config = dict(
    n_layer=13,
    d_model=160,
    n_head=5,
    n_kv_head=1,
    head_dim=32,
    d_mlp=640,
    vocab_size=8192,
    activation='tanh_gelu',
    norm='rmsnorm',
    norm_place='out',
    norm_eps=1e-05,
    positions='rope',
    rope_base=10000.0,
    rope_fraction=1.0,
    qk_norm=True,
    attn_scale=0.177,
    bias='none',
    tie_embeddings=False,
    parallel_block=False,
    init='trunc',
    init_std_qkv=0.0431,
    init_std_o=0.00845,
    init_std_up=0.0431,
    init_std_down=0.00423,
    init_mimetic=0.5,
    optimizer='laprop',
    lr=0.00204,
    lr_mult_up=1.09,
    beta1=0.9,
    beta2=0.98,
    lr_head=0.00318,
    warmup_steps=409,
    schedule='wsd',
    decay_fraction=0.875,
    decay_shape='square',
    final_lr_fraction=0.0,
    batch_tokens=16384,
    seq_len=128,
    doc_mask=True,
    train_tokens=180000000,
    steps=10987,
    dataset='wikipedia_en',
)
Each number is 200 + 20 x the weight over its row's rms, rounded and kept within 0 to 999. Layers, rows and columns count from 0. The size before them is the row's rms in percent of the matrix's.

# layer 2 MLP down (transposed), 640x160, rms 0.137, rows 229-335, columns 0-31
099,190,165,224,182,212,218,196,187,187,209,210,207,211,179,230,193,236,204,190,243,159,241,212,209,206,193,203,199,218,186,231,210
114,192,184,166,224,189,207,198,174,198,199,195,205,240,192,205,182,233,193,190,163,195,181,184,179,200,189,158,178,230,202,214,211
109,183,169,225,193,234,207,197,208,217,189,220,201,202,214,214,192,226,238,190,208,197,215,210,167,196,208,209,187,171,204,208,169
105,203,188,191,199,194,220,205,191,194,187,190,197,224,238,210,165,192,184,183,180,178,194,184,216,181,201,200,195,206,192,222,155
103,237,198,189,232,226,236,198,157,189,197,205,191,231,240,187,154,250,225,199,186,174,186,222,216,228,195,191,178,190,199,177,200
098,187,201,212,226,199,208,171,211,173,234,199,206,188,220,225,192,237,206,180,221,192,206,226,172,200,189,186,165,206,212,188,172
104,199,199,203,212,187,198,226,218,155,188,141,212,144,184,220,219,213,194,166,216,148,205,210,182,221,212,224,239,211,195,215,219
100,149,168,213,248,199,220,186,216,203,173,218,200,192,185,229,208,199,214,171,192,208,175,192,211,219,240,198,194,192,234,200,223
094,166,228,195,231,243,177,240,169,206,199,203,190,197,165,172,217,213,236,218,222,190,202,228,174,191,227,174,200,164,197,221,228
112,201,214,181,205,243,208,213,212,220,202,187,199,194,192,198,182,270,235,205,220,193,187,166,152,180,207,172,220,178,211,238,162
112,193,157,194,189,171,210,202,188,205,198,221,201,194,228,195,204,205,201,213,198,210,199,177,184,225,224,219,175,202,205,222,198
107,192,189,189,188,216,225,215,212,210,194,212,184,208,180,228,199,235,219,186,204,198,204,203,195,195,220,191,199,178,216,200,177
097,199,187,224,198,182,217,229,217,181,166,205,229,193,143,200,183,177,194,170,224,164,185,194,225,196,195,210,210,187,182,200,206
128,203,186,205,215,163,183,198,176,220,203,193,207,205,210,191,200,202,222,214,206,219,212,170,198,192,214,239,224,210,216,159,205
092,165,165,189,180,226,209,219,207,182,205,182,204,234,197,171,166,225,195,198,179,197,207,172,164,231,212,187,173,163,217,211,206
098,188,226,186,189,183,179,191,191,205,193,187,198,205,194,228,211,181,189,210,217,214,199,190,206,193,195,196,191,199,220,174,224
106,180,173,202,168,214,217,208,213,195,186,202,189,203,225,201,179,222,199,211,175,185,240,203,192,193,212,205,198,182,203,214,184
101,180,178,176,220,194,235,192,196,194,185,180,187,207,184,199,221,221,237,216,187,226,189,175,214,165,219,170,184,159,179,205,179
114,192,195,222,161,235,185,210,222,154,205,227,208,200,209,188,202,235,216,203,189,205,231,214,180,174,194,222,201,222,231,187,201
105,190,208,209,222,225,173,202,206,191,210,202,183,218,170,198,216,228,183,151,178,186,232,210,228,179,185,180,186,217,194,202,201
101,182,206,183,180,233,205,205,187,192,224,206,205,217,209,251,180,199,225,187,226,216,184,212,204,203,192,192,206,205,186,230,177
119,207,174,219,196,223,187,229,186,186,205,195,198,201,211,186,203,219,189,212,215,186,236,234,208,206,205,203,196,178,205,209,152
096,164,195,211,168,184,189,199,201,212,205,189,201,251,220,207,218,218,156,186,156,194,211,174,236,200,213,183,164,216,215,202,198
096,169,202,217,217,202,187,196,200,198,189,206,190,224,209,196,199,239,210,212,203,178,195,224,207,164,185,190,195,189,199,161,205
121,197,195,184,213,195,216,196,183,217,206,201,209,172,224,194,186,215,215,200,205,166,211,223,191,188,182,213,178,203,167,202,187
087,158,196,205,243,158,205,222,188,218,182,191,206,171,194,184,185,188,237,184,194,192,197,198,186,231,216,220,177,185,194,172,205
101,150,143,224,229,232,171,223,209,191,221,204,200,223,182,185,189,202,181,213,141,193,222,223,207,193,164,255,173,191,206,192,187
112,215,205,204,162,229,185,190,214,197,166,209,182,207,203,202,202,207,200,196,196,199,205,204,181,193,205,223,202,182,183,190,187
128,185,186,216,191,210,181,214,187,189,172,212,195,214,175,189,208,197,210,193,233,227,213,204,219,196,189,154,170,201,201,182,159
098,185,196,191,195,175,216,178,212,179,224,198,223,228,189,233,190,210,164,222,193,179,205,187,214,213,208,200,202,207,201,162,200
087,175,162,198,250,221,186,187,226,210,195,209,195,179,188,190,208,186,200,207,163,172,180,175,173,213,193,204,201,158,206,165,236
103,186,148,173,171,212,201,176,240,209,199,201,180,210,183,227,191,240,209,212,202,198,197,185,213,169,198,190,228,166,208,228,183
100,234,219,177,212,169,205,189,143,193,179,199,188,219,194,217,177,145,222,215,195,159,204,225,222,183,211,214,202,217,198,221,203
099,204,201,225,208,221,246,210,183,228,228,204,178,241,246,216,198,236,201,197,243,210,200,202,194,158,237,211,179,204,246,248,168
099,182,193,194,213,232,192,219,193,218,185,218,186,224,201,182,195,224,162,182,196,226,216,231,224,213,195,189,181,209,215,200,176
106,183,189,187,178,178,204,227,224,189,184,219,213,182,160,209,188,237,215,185,216,178,193,195,196,209,180,207,219,202,204,192,193
101,202,196,200,243,231,205,201,218,248,176,190,219,206,194,206,190,211,184,175,179,204,201,173,201,247,203,208,225,163,202,197,222
104,210,173,221,250,201,171,193,168,192,188,171,192,231,232,199,227,198,174,225,177,206,208,172,185,229,206,198,216,221,221,207,205
107,187,186,199,228,180,200,206,190,189,214,198,188,187,185,197,193,211,209,203,195,185,191,191,180,179,204,197,180,194,190,207,198
099,182,201,171,208,181,214,190,174,209,217,211,149,226,217,179,197,227,208,209,205,204,202,199,187,182,170,175,193,177,191,204,181
100,175,206,231,224,205,268,218,186,231,220,184,206,223,207,273,196,222,196,200,204,180,199,175,203,205,189,201,192,187,219,212,156
120,192,145,217,200,192,191,195,205,197,189,209,188,223,161,201,197,215,172,184,207,202,187,221,165,228,183,161,173,207,235,224,172
099,193,188,211,213,190,198,210,197,179,214,200,194,182,199,204,190,200,200,199,198,191,185,176,168,178,214,203,198,181,222,221,192
101,175,210,191,226,205,219,195,200,200,198,203,208,203,231,235,202,212,185,196,143,180,253,218,189,187,204,222,177,249,185,205,220
104,208,211,198,189,201,218,191,190,191,191,234,205,210,193,215,202,225,222,189,204,189,234,219,181,197,224,202,181,172,199,199,206
113,191,179,199,176,238,175,215,213,192,204,173,188,205,192,218,199,246,196,173,193,182,209,206,207,217,206,172,209,184,195,212,182
108,195,176,193,207,245,224,201,216,182,183,211,194,170,200,196,210,232,204,179,205,196,149,215,227,177,195,176,206,204,212,186,217
086,188,236,214,209,221,197,214,214,220,195,190,189,194,219,212,201,236,214,187,189,179,192,143,179,249,201,178,226,215,200,198,203
087,200,163,173,156,200,215,205,200,160,187,195,201,200,185,232,201,211,186,190,205,200,192,177,175,175,217,198,190,180,187,206,207
089,209,177,211,208,193,204,193,190,181,217,205,193,189,196,222,209,189,208,206,196,208,187,173,171,187,193,188,195,184,198,211,195
093,186,176,211,194,229,204,216,217,211,162,202,198,187,213,210,205,216,206,209,221,217,217,210,189,197,197,179,200,156,208,199,198
092,197,193,195,177,178,222,181,207,167,193,199,226,198,194,217,203,165,204,223,220,202,210,205,160,187,205,224,191,190,196,218,211
097,200,192,199,253,184,185,193,235,214,215,234,215,203,176,255,192,225,190,195,207,215,165,209,142,206,232,202,194,189,189,215,180
092,178,226,192,191,201,182,193,226,173,250,204,212,155,208,235,189,189,163,203,206,176,158,199,181,179,207,212,167,211,192,155,214
096,204,184,219,221,202,201,207,165,191,190,204,173,203,177,173,184,172,205,174,208,198,150,226,202,229,201,191,178,152,203,186,190
102,184,179,231,207,196,189,239,216,173,200,185,190,193,200,202,200,233,203,178,192,155,192,207,228,173,218,176,217,169,200,217,206
095,201,207,203,212,181,203,204,219,177,226,180,223,206,186,150,202,212,180,189,178,174,206,164,182,227,236,215,173,186,200,225,201
133,201,178,205,187,223,178,195,202,204,171,196,188,189,187,212,202,215,184,194,213,198,219,189,173,213,189,199,200,190,223,188,169
100,184,194,197,152,231,182,187,218,197,193,226,198,192,212,211,217,227,199,205,234,185,222,205,165,164,187,177,190,169,219,183,192
099,172,195,162,202,174,196,189,208,174,183,190,205,174,179,236,169,203,202,188,241,205,166,198,158,188,227,250,183,181,221,205,206
094,209,193,191,181,179,240,181,190,197,181,186,196,243,178,190,200,187,236,192,257,191,198,183,190,237,237,191,204,169,194,231,171
098,203,169,230,224,181,196,224,183,172,161,185,172,236,176,174,154,204,193,208,154,188,194,177,200,174,184,227,174,203,216,212,187
102,186,204,246,175,195,200,198,223,195,217,198,208,217,181,173,180,195,166,220,169,170,204,185,197,220,203,216,175,196,200,216,190
091,178,180,176,182,180,227,194,184,175,196,202,187,205,209,178,206,215,174,172,196,238,199,187,187,183,225,189,188,188,187,193,199
103,240,232,190,206,222,218,189,212,195,180,191,200,185,206,242,204,234,197,209,216,200,200,193,183,168,168,232,204,238,201,219,241
103,217,221,207,170,211,205,193,170,193,219,233,236,197,209,221,234,211,230,224,190,184,214,153,195,172,234,212,198,181,185,215,193
094,180,201,221,211,185,194,208,219,214,190,213,198,207,190,245,205,203,201,166,226,202,232,174,181,221,212,156,203,212,176,219,209
102,195,199,185,247,200,231,183,182,247,200,179,215,184,186,211,154,211,230,167,179,202,206,192,200,175,210,215,208,135,222,219,212
104,180,226,200,210,179,197,210,188,195,241,195,186,209,188,210,189,209,211,209,204,161,219,190,152,166,169,183,198,181,214,217,197
104,192,192,187,197,208,204,192,192,166,201,202,185,219,199,198,197,196,210,188,187,175,141,197,171,214,195,186,185,205,199,205,198
100,202,207,190,237,212,202,183,201,188,191,184,191,208,188,231,194,219,214,201,213,174,190,181,174,159,209,215,199,203,195,224,231
110,196,189,193,186,207,202,203,218,204,205,202,194,208,203,212,196,215,188,203,187,188,224,161,170,178,203,207,197,174,192,195,189
086,198,221,206,209,169,233,182,160,214,166,187,177,196,207,203,166,212,217,206,215,231,165,127,208,206,213,180,238,211,188,207,217
095,190,202,185,199,171,202,206,195,167,220,163,185,204,217,203,195,169,174,221,195,177,208,169,178,201,152,203,155,172,215,199,192
103,188,205,220,157,219,175,220,192,199,204,194,218,219,197,190,226,188,215,200,158,210,182,180,178,227,165,190,187,177,210,183,208
098,216,233,170,161,183,208,182,239,204,202,211,197,224,179,212,252,222,234,221,174,210,206,173,182,194,178,223,234,202,202,217,201
103,167,195,196,251,213,173,193,215,255,200,213,208,191,206,209,189,207,234,214,169,186,176,190,196,219,192,215,208,198,217,188,191
098,196,197,195,192,220,185,203,206,179,197,184,210,183,162,195,202,177,235,205,233,195,170,228,191,201,212,175,178,200,162,226,209
112,204,191,217,222,190,195,205,186,191,217,196,204,207,192,179,175,204,206,215,202,192,213,193,165,192,206,201,213,201,190,198,223
094,187,179,201,241,229,230,206,183,224,197,221,215,187,183,247,190,212,212,203,204,192,201,191,210,201,195,188,187,147,200,197,227
107,215,215,199,188,179,184,183,212,174,205,188,222,187,190,221,219,196,177,174,182,199,188,160,169,229,236,227,212,202,199,171,192
093,189,207,195,230,185,210,194,199,170,207,200,196,196,225,245,204,173,211,186,209,180,182,206,208,216,200,208,151,210,224,192,218
095,212,195,223,235,171,186,217,214,184,176,196,187,199,169,202,166,238,178,216,228,174,225,205,163,159,195,197,222,211,200,205,203
111,164,185,206,269,233,211,191,213,212,207,181,210,179,197,212,205,199,181,202,170,178,190,207,206,222,183,191,212,155,201,187,207
096,179,195,185,252,225,222,162,190,225,214,197,191,191,229,195,198,229,187,184,186,175,173,196,173,224,211,216,193,159,196,210,210
098,184,211,185,256,176,224,199,203,190,213,232,192,197,208,232,185,207,175,174,198,228,172,204,213,222,219,192,204,214,216,191,195
105,206,218,193,235,209,184,220,221,213,179,209,205,197,211,242,215,223,132,199,191,208,161,195,235,194,221,226,208,228,176,201,183
098,211,234,184,170,172,214,200,203,196,243,218,183,218,210,227,166,210,177,191,194,184,189,178,175,211,210,165,219,207,167,223,176
083,183,163,219,179,204,196,207,171,189,198,201,200,218,190,202,180,163,184,216,173,220,229,228,197,199,200,189,203,205,238,223,168
097,236,227,206,179,208,201,207,199,209,168,200,200,200,215,237,206,184,212,189,218,179,190,173,168,175,191,200,206,196,234,207,217
095,191,214,181,233,202,185,201,211,225,185,197,182,193,227,241,178,224,201,211,213,214,185,208,162,189,199,188,198,198,158,170,182
109,195,193,199,166,187,199,204,226,167,182,195,195,200,190,223,220,253,243,193,212,214,229,210,184,178,195,196,204,204,210,187,197
100,156,184,203,237,213,200,206,230,228,209,164,180,184,246,209,183,206,193,206,193,170,178,199,204,226,208,208,209,157,196,203,193
097,223,225,189,158,177,227,190,213,211,169,218,204,217,208,169,210,228,210,208,186,195,185,214,216,196,188,190,195,234,211,191,159
104,180,188,195,223,212,208,190,218,217,189,210,194,190,180,206,198,225,215,211,195,224,203,198,180,186,196,191,202,173,177,208,202
095,179,167,228,212,226,205,197,201,209,217,180,189,194,206,222,193,233,202,184,169,178,221,159,169,201,190,219,204,155,231,189,161
104,213,189,170,219,206,229,190,173,187,217,185,206,226,195,195,193,194,176,210,192,205,196,212,187,202,196,195,173,201,215,191,187
103,176,212,192,250,215,178,196,206,158,179,210,184,172,205,201,208,257,203,168,186,201,171,184,216,182,183,214,212,240,170,216,186
098,134,192,187,226,204,192,191,202,229,185,189,204,191,209,237,199,192,211,162,180,210,193,183,173,210,163,163,216,166,230,197,187
103,147,181,220,267,227,195,197,209,246,216,204,188,179,194,193,175,189,191,197,185,172,214,209,191,232,184,189,185,176,201,208,221
109,187,193,201,210,208,160,200,238,217,219,181,200,200,204,173,174,241,242,199,215,180,197,181,200,153,222,205,217,170,194,223,230
102,211,228,212,236,229,199,217,230,213,167,189,215,172,194,228,220,198,212,203,198,182,209,219,174,221,164,198,194,191,187,190,201
107,150,156,218,214,213,167,218,197,194,192,171,205,219,192,215,210,214,188,219,200,190,167,184,194,203,206,183,205,173,202,197,160
102,221,160,211,192,184,187,193,224,179,225,192,189,220,200,212,215,208,190,182,223,161,215,204,215,196,186,221,220,222,204,237,188
092,162,205,202,145,223,170,180,237,186,169,188,186,190,196,216,184,198,179,215,191,214,236,185,215,170,214,219,177,195,208,183,186
105,194,213,208,213,212,197,193,194,205,212,178,193,226,185,211,184,174,190,209,206,176,203,163,207,188,197,196,173,232,208,233,176
085,149,204,203,184,218,167,196,193,233,214,196,217,185,226,183,204,230,232,205,174,197,169,193,232,162,180,226,211,200,183,220,206
# layer 2 MLP up, 640x160, rms 0.147, rows 230-336, columns 0-31
101,203,194,236,187,193,224,201,201,180,212,160,191,239,215,215,233,166,180,206,248,225,210,237,227,221,238,199,157,198,200,223,188
099,199,190,210,211,201,198,200,178,157,211,205,162,200,196,180,208,175,222,187,208,193,202,237,224,211,216,161,203,212,166,173,239
102,215,221,164,203,206,206,189,217,180,194,187,228,200,223,204,185,182,180,191,207,193,165,185,218,202,197,188,161,200,179,222,221
109,237,241,186,169,191,210,197,202,227,232,179,209,223,215,186,234,176,218,204,199,235,211,240,220,211,219,201,178,200,191,211,190
098,210,166,236,242,177,221,167,197,180,218,214,220,181,206,197,231,195,169,183,242,233,206,198,190,225,198,174,176,226,209,193,210
094,183,175,188,181,181,215,215,224,196,264,224,182,204,192,196,204,164,217,182,223,211,192,199,196,211,209,198,192,187,237,196,211
099,203,178,218,190,206,209,199,207,200,207,216,211,192,216,171,218,187,175,192,229,179,181,193,192,212,201,187,214,211,223,169,215
101,225,227,218,191,167,223,200,193,203,225,159,215,204,179,207,240,170,209,184,197,214,213,222,214,202,180,195,178,210,193,197,208
105,212,203,221,180,198,200,212,192,191,229,188,241,196,196,186,214,174,219,150,213,227,247,222,211,251,199,203,177,214,210,201,216
111,228,196,192,225,196,229,201,212,200,213,150,206,208,204,197,195,195,217,174,175,218,202,214,185,209,201,197,195,191,172,197,201
101,246,204,208,205,211,184,201,173,196,223,206,216,226,202,180,191,185,218,202,223,206,206,212,198,192,229,225,218,180,161,199,198
099,195,200,201,180,178,202,206,216,196,195,178,219,174,190,164,230,176,196,176,217,167,219,197,207,214,223,204,190,214,208,185,209
121,196,228,210,207,207,175,208,223,225,184,152,201,229,189,188,225,183,207,168,172,186,192,251,193,198,165,226,185,201,198,219,212
099,208,205,164,168,231,215,210,181,206,258,203,207,189,189,190,231,210,178,148,179,209,204,206,215,194,183,190,191,235,169,191,230
095,222,200,204,204,202,220,196,215,201,261,207,221,227,192,168,191,184,210,168,189,203,226,223,217,196,165,223,240,235,217,194,208
101,204,219,177,210,204,186,176,196,180,206,178,212,223,213,190,234,196,211,165,246,228,173,215,213,206,162,166,187,219,204,202,218
105,204,183,191,192,199,163,191,170,196,207,246,227,206,213,200,193,187,200,228,244,199,186,208,194,175,224,189,219,213,187,176,205
104,200,188,219,216,217,221,194,188,198,206,182,203,240,205,197,212,176,205,208,203,213,216,211,182,238,206,214,216,186,219,189,212
093,178,204,206,173,198,213,159,221,233,220,212,194,177,207,172,181,193,143,161,230,201,192,221,207,233,187,186,185,228,226,155,209
103,230,185,249,217,197,209,206,203,170,230,192,183,178,184,177,230,200,209,167,201,222,194,214,193,207,218,182,185,192,190,199,252
104,192,216,197,199,173,179,211,211,193,232,183,196,209,206,197,219,191,198,200,268,193,192,214,207,228,196,184,173,196,223,183,191
103,217,199,160,217,181,199,191,217,204,214,180,218,208,207,211,192,198,202,172,198,205,207,204,179,147,223,183,204,194,188,208,215
098,221,217,174,195,209,169,156,199,205,200,199,183,223,194,199,216,171,154,214,225,217,209,207,212,217,217,219,194,195,185,213,205
100,176,195,191,190,198,191,194,210,181,217,211,173,186,201,187,207,187,199,190,260,195,184,216,193,253,213,183,209,211,254,181,207
096,226,206,204,233,252,210,223,194,212,197,196,191,209,216,192,216,182,197,221,230,179,232,181,259,223,190,180,240,227,202,179,252
104,195,225,181,188,190,191,221,220,184,234,187,205,184,200,187,190,188,168,191,202,198,215,184,222,252,182,191,163,196,181,197,211
096,186,196,215,211,172,208,176,226,206,220,199,207,200,198,216,183,172,195,199,244,203,217,202,206,223,211,216,230,241,208,195,220
112,179,191,192,204,203,200,196,174,197,225,204,190,187,187,164,216,190,214,201,217,236,195,245,216,194,165,165,203,193,182,196,188
102,218,179,227,193,226,192,214,207,156,183,231,222,210,170,198,239,186,187,211,186,228,216,229,215,163,202,191,196,178,190,202,189
098,226,203,191,158,175,210,187,187,146,225,223,214,228,211,194,202,186,177,202,230,202,198,209,235,212,199,159,190,201,189,210,199
102,172,206,185,208,222,202,213,208,187,202,189,188,198,209,197,247,173,197,179,232,220,201,199,201,222,202,217,141,184,188,197,211
105,166,202,192,193,229,191,185,190,196,200,176,204,179,187,208,187,188,195,174,212,195,203,212,219,212,174,190,185,183,189,206,215
095,171,175,190,187,220,214,191,213,229,219,208,203,209,202,200,223,194,210,191,192,186,196,238,188,190,168,216,202,219,172,204,206
102,206,196,212,197,197,228,199,178,205,228,194,232,193,193,192,210,180,201,133,178,253,209,191,213,218,216,181,177,222,211,185,207
107,189,195,228,219,205,202,180,201,198,197,174,205,201,212,196,208,195,225,167,207,211,179,197,202,208,193,206,204,217,185,198,210
094,211,205,197,174,136,224,181,222,201,219,199,222,200,220,220,226,181,199,188,201,201,227,193,205,208,227,212,200,209,214,165,229
107,197,189,206,195,174,183,181,207,174,208,220,245,214,212,189,245,190,198,198,206,189,212,209,199,228,205,205,172,190,221,204,208
095,199,204,171,196,239,182,166,167,211,204,207,208,231,192,210,209,194,193,165,189,223,205,214,220,213,209,190,209,205,185,181,194
100,194,208,159,216,219,179,167,208,201,213,184,195,199,202,207,193,177,196,177,202,202,220,200,205,169,181,200,224,209,153,221,218
107,174,186,234,205,202,220,152,209,219,222,191,189,171,189,222,223,195,208,175,186,228,219,186,181,214,172,196,169,217,201,203,199
111,215,201,222,183,214,208,206,175,168,219,217,218,197,206,179,220,164,223,192,242,217,212,208,214,205,212,200,178,186,191,212,192
097,190,203,227,197,215,179,173,167,201,248,182,159,218,208,189,206,187,157,189,195,216,222,217,206,198,234,203,200,190,193,209,201
104,217,204,177,191,207,212,195,227,156,236,220,197,178,236,172,199,189,192,171,219,206,181,190,211,207,192,174,184,202,203,196,184
098,201,191,219,213,202,196,220,208,208,212,171,220,211,225,172,191,177,192,208,243,206,217,196,196,198,221,190,203,192,213,219,195
103,212,209,225,181,200,219,168,218,217,178,197,179,189,185,200,190,181,229,225,236,196,197,218,208,209,221,215,191,228,188,181,234
102,194,194,199,212,159,206,190,194,186,228,187,185,221,188,186,210,194,224,198,208,204,201,210,213,183,200,216,198,215,183,204,198
090,212,190,217,192,197,220,197,226,200,234,210,195,203,216,181,214,200,197,194,204,197,241,175,188,243,213,208,223,212,204,199,209
093,217,210,189,204,200,226,223,213,212,220,185,250,219,183,155,179,179,190,185,177,185,213,212,157,219,211,183,192,215,200,187,190
091,263,174,229,178,198,187,154,212,183,199,192,191,222,193,195,202,186,153,196,198,214,181,185,174,194,221,193,194,190,217,215,220
088,205,203,205,221,211,175,175,221,203,200,215,207,198,199,221,206,190,203,215,214,232,219,253,213,207,198,150,236,231,189,168,225
100,226,207,202,247,218,182,188,223,233,178,215,206,216,196,196,219,179,193,184,206,196,190,215,168,181,181,206,231,196,193,189,216
102,205,241,222,198,177,212,174,203,174,216,222,188,192,188,161,210,176,217,160,199,226,219,215,213,173,197,182,188,207,174,218,214
105,201,175,247,158,178,197,195,199,191,230,220,202,211,207,189,204,186,206,181,197,188,230,197,204,221,195,227,205,223,238,215,225
097,188,203,178,221,181,216,188,170,181,173,179,190,215,202,205,151,183,194,184,203,213,193,259,197,183,205,209,187,192,196,207,232
099,221,210,186,237,176,197,148,204,193,219,188,177,240,232,198,231,177,172,197,210,193,195,218,181,205,199,207,191,209,193,190,187
104,196,204,222,216,212,176,189,203,183,185,176,246,223,200,168,201,196,190,226,177,206,182,211,185,198,181,202,214,215,182,174,205
110,220,187,211,197,186,201,212,201,155,233,170,206,196,206,176,205,178,193,204,267,233,200,205,214,223,168,156,147,190,200,202,199
096,197,173,219,199,220,184,191,172,181,238,162,203,178,200,166,214,173,192,185,216,215,191,217,221,217,205,182,182,226,153,212,204
104,193,203,173,180,166,216,189,202,227,255,193,213,221,189,160,196,193,181,161,188,210,177,225,210,180,229,196,235,195,178,204,212
100,198,218,192,201,185,204,208,216,223,199,160,220,207,176,182,179,181,197,211,219,213,163,206,174,226,210,196,192,216,152,179,188
095,236,236,224,200,197,184,198,174,169,210,211,208,172,227,187,261,181,202,193,231,236,210,242,210,225,194,177,195,187,189,204,215
098,207,191,175,199,200,203,188,181,172,210,147,198,183,175,233,204,196,183,185,189,198,193,231,218,204,208,171,190,202,181,202,193
100,235,186,197,200,234,168,194,212,193,231,191,193,210,175,170,189,190,210,182,202,210,217,217,197,178,215,192,185,229,147,209,198
105,232,191,181,199,213,186,165,205,188,214,168,226,194,197,214,203,188,205,191,220,231,217,222,216,224,188,209,204,217,176,217,192
098,226,190,221,223,206,224,218,195,201,233,241,217,175,223,189,212,184,200,210,187,231,201,191,210,217,201,206,166,218,217,148,191
104,194,228,183,193,219,210,189,193,191,172,199,205,204,210,186,210,186,179,176,247,223,200,187,177,196,164,200,207,204,200,190,221
098,215,211,226,199,214,209,199,192,208,224,189,183,198,200,183,228,178,172,176,194,233,214,200,217,201,237,181,210,199,169,188,203
104,164,188,224,161,207,183,176,195,199,214,205,204,214,221,196,213,186,205,181,241,222,210,204,203,229,227,213,175,189,213,190,203
102,221,205,206,200,180,171,194,205,197,192,170,193,205,192,184,213,187,206,197,225,215,203,221,227,199,220,202,211,218,168,224,259
101,227,197,194,210,169,201,201,177,213,231,219,234,212,171,189,190,182,187,182,181,186,212,219,183,215,179,217,199,243,184,170,182
101,212,235,159,228,218,202,220,189,199,224,187,170,207,191,181,190,187,196,174,265,207,182,212,220,243,188,178,170,199,181,205,199
096,231,217,219,178,183,181,199,177,219,181,233,210,205,209,181,219,184,231,191,195,223,187,201,194,202,215,172,220,253,210,201,228
102,233,164,229,217,180,179,176,214,183,252,190,184,211,175,148,209,206,197,180,226,220,217,202,207,200,211,208,199,239,193,210,193
097,222,190,153,218,179,197,204,189,173,223,193,195,184,228,202,198,200,206,187,182,237,193,203,196,199,185,205,188,227,185,179,204
097,220,219,196,218,186,169,182,200,207,222,228,168,214,216,160,212,181,207,207,249,202,212,193,183,222,220,189,173,216,188,179,181
099,173,233,167,156,196,207,212,172,200,212,205,195,220,221,216,236,169,182,187,206,201,193,202,222,219,184,212,183,175,195,206,228
103,190,198,202,168,194,198,197,203,194,206,201,204,203,208,168,229,201,226,196,193,210,213,230,159,204,214,212,184,220,191,183,179
102,205,223,209,189,206,219,214,185,184,216,227,179,228,185,195,219,188,189,161,197,221,207,212,172,220,191,228,208,207,195,185,206
102,237,210,222,197,218,197,198,182,206,217,179,178,192,212,179,203,189,202,217,227,220,166,209,218,153,210,184,206,191,194,196,228
102,163,199,220,197,208,168,194,189,184,211,170,175,203,181,191,153,181,188,157,240,201,214,200,217,221,213,193,195,195,189,205,209
100,193,189,220,179,222,179,192,211,192,198,168,182,206,229,184,207,201,162,165,205,207,183,203,210,201,182,175,223,216,179,188,206
096,216,188,217,186,178,232,201,166,190,209,206,206,256,172,185,242,182,181,165,206,221,212,267,223,217,212,204,193,243,200,198,181
102,213,198,184,205,225,207,191,196,221,238,184,190,189,194,189,238,184,188,172,229,204,193,196,228,187,205,224,210,210,209,183,232
096,216,180,204,186,192,179,197,226,192,194,213,193,198,220,210,252,173,191,171,236,227,215,183,241,208,188,191,207,233,180,228,227
100,169,225,219,223,195,196,150,210,180,213,217,173,206,165,229,192,197,198,177,204,223,218,208,223,182,210,199,219,214,176,170,239
106,196,192,208,187,207,205,172,237,211,190,212,187,197,205,197,210,178,208,170,217,212,194,190,215,181,198,181,172,244,201,203,192
100,207,169,187,215,224,170,207,204,184,189,169,221,198,187,149,226,194,208,208,195,217,210,233,230,185,205,222,171,215,200,186,218
092,171,212,165,212,185,208,187,234,193,247,188,230,194,173,220,206,193,182,179,198,228,212,213,236,223,189,173,187,191,193,176,211
102,203,200,191,237,167,197,180,177,213,228,191,235,218,175,168,198,190,168,205,190,196,240,219,227,195,186,237,208,250,182,178,181
099,207,200,231,181,207,223,208,217,150,216,194,209,188,172,125,201,182,208,204,183,210,215,218,237,203,189,226,184,229,222,190,234
106,240,201,235,198,235,218,200,184,213,204,186,163,230,184,184,189,189,197,202,211,187,201,206,212,188,224,236,199,167,162,195,202
101,220,217,166,183,195,212,200,177,188,191,206,202,208,203,212,215,184,202,167,186,199,210,202,215,167,209,182,220,207,205,195,211
099,228,202,199,186,191,192,168,211,194,202,212,208,203,186,173,255,187,210,210,201,224,193,197,167,198,222,235,195,215,186,195,187
089,230,238,212,183,211,157,205,182,210,215,214,200,206,213,176,192,185,219,172,223,238,215,195,191,218,196,159,247,204,202,177,186
092,192,227,189,180,199,137,207,192,232,206,220,198,205,206,178,235,185,226,205,215,235,218,219,216,190,207,221,216,209,187,191,226
102,168,232,195,212,203,163,186,192,185,225,194,197,188,200,166,166,188,201,203,212,188,187,213,203,218,201,194,196,176,220,213,220
102,176,175,231,208,236,188,195,217,189,236,203,178,220,204,185,191,184,207,189,218,214,180,188,210,176,194,217,165,199,217,191,213
100,229,210,252,193,208,194,191,205,213,227,209,224,166,183,196,212,190,180,166,197,197,244,206,226,193,205,220,236,218,201,204,205
097,209,200,192,203,234,238,214,196,200,208,227,207,187,208,174,194,181,199,187,217,205,197,182,236,195,160,177,211,174,222,179,198
103,199,170,206,224,155,198,205,171,216,208,177,189,229,205,193,213,190,200,203,191,219,209,254,214,198,207,209,176,237,193,217,198
098,187,164,224,209,216,180,166,205,157,203,162,201,174,197,221,199,191,182,187,206,215,219,184,201,230,212,205,197,227,212,218,191
094,218,196,196,202,171,173,200,164,213,228,202,199,182,195,200,210,168,196,209,231,187,195,243,211,216,210,227,168,216,190,171,196
098,186,225,216,197,207,177,181,188,228,215,178,212,191,190,179,161,173,186,161,226,203,216,184,174,242,221,206,243,200,190,209,193
096,229,192,202,205,193,159,197,215,192,203,213,196,202,182,175,218,175,214,185,232,203,218,200,186,226,174,194,192,225,187,168,184
095,198,178,223,200,226,199,195,174,180,200,206,199,239,202,194,241,179,195,161,217,221,198,215,196,190,207,213,216,207,190,224,187
092,199,219,207,197,245,187,205,210,244,258,205,194,241,198,195,202,174,203,212,182,227,180,219,190,228,205,232,223,234,194,208,249
103,207,205,214,196,191,190,192,191,207,212,215,174,196,204,197,258,176,209,160,210,214,220,211,221,205,192,174,177,198,213,209,221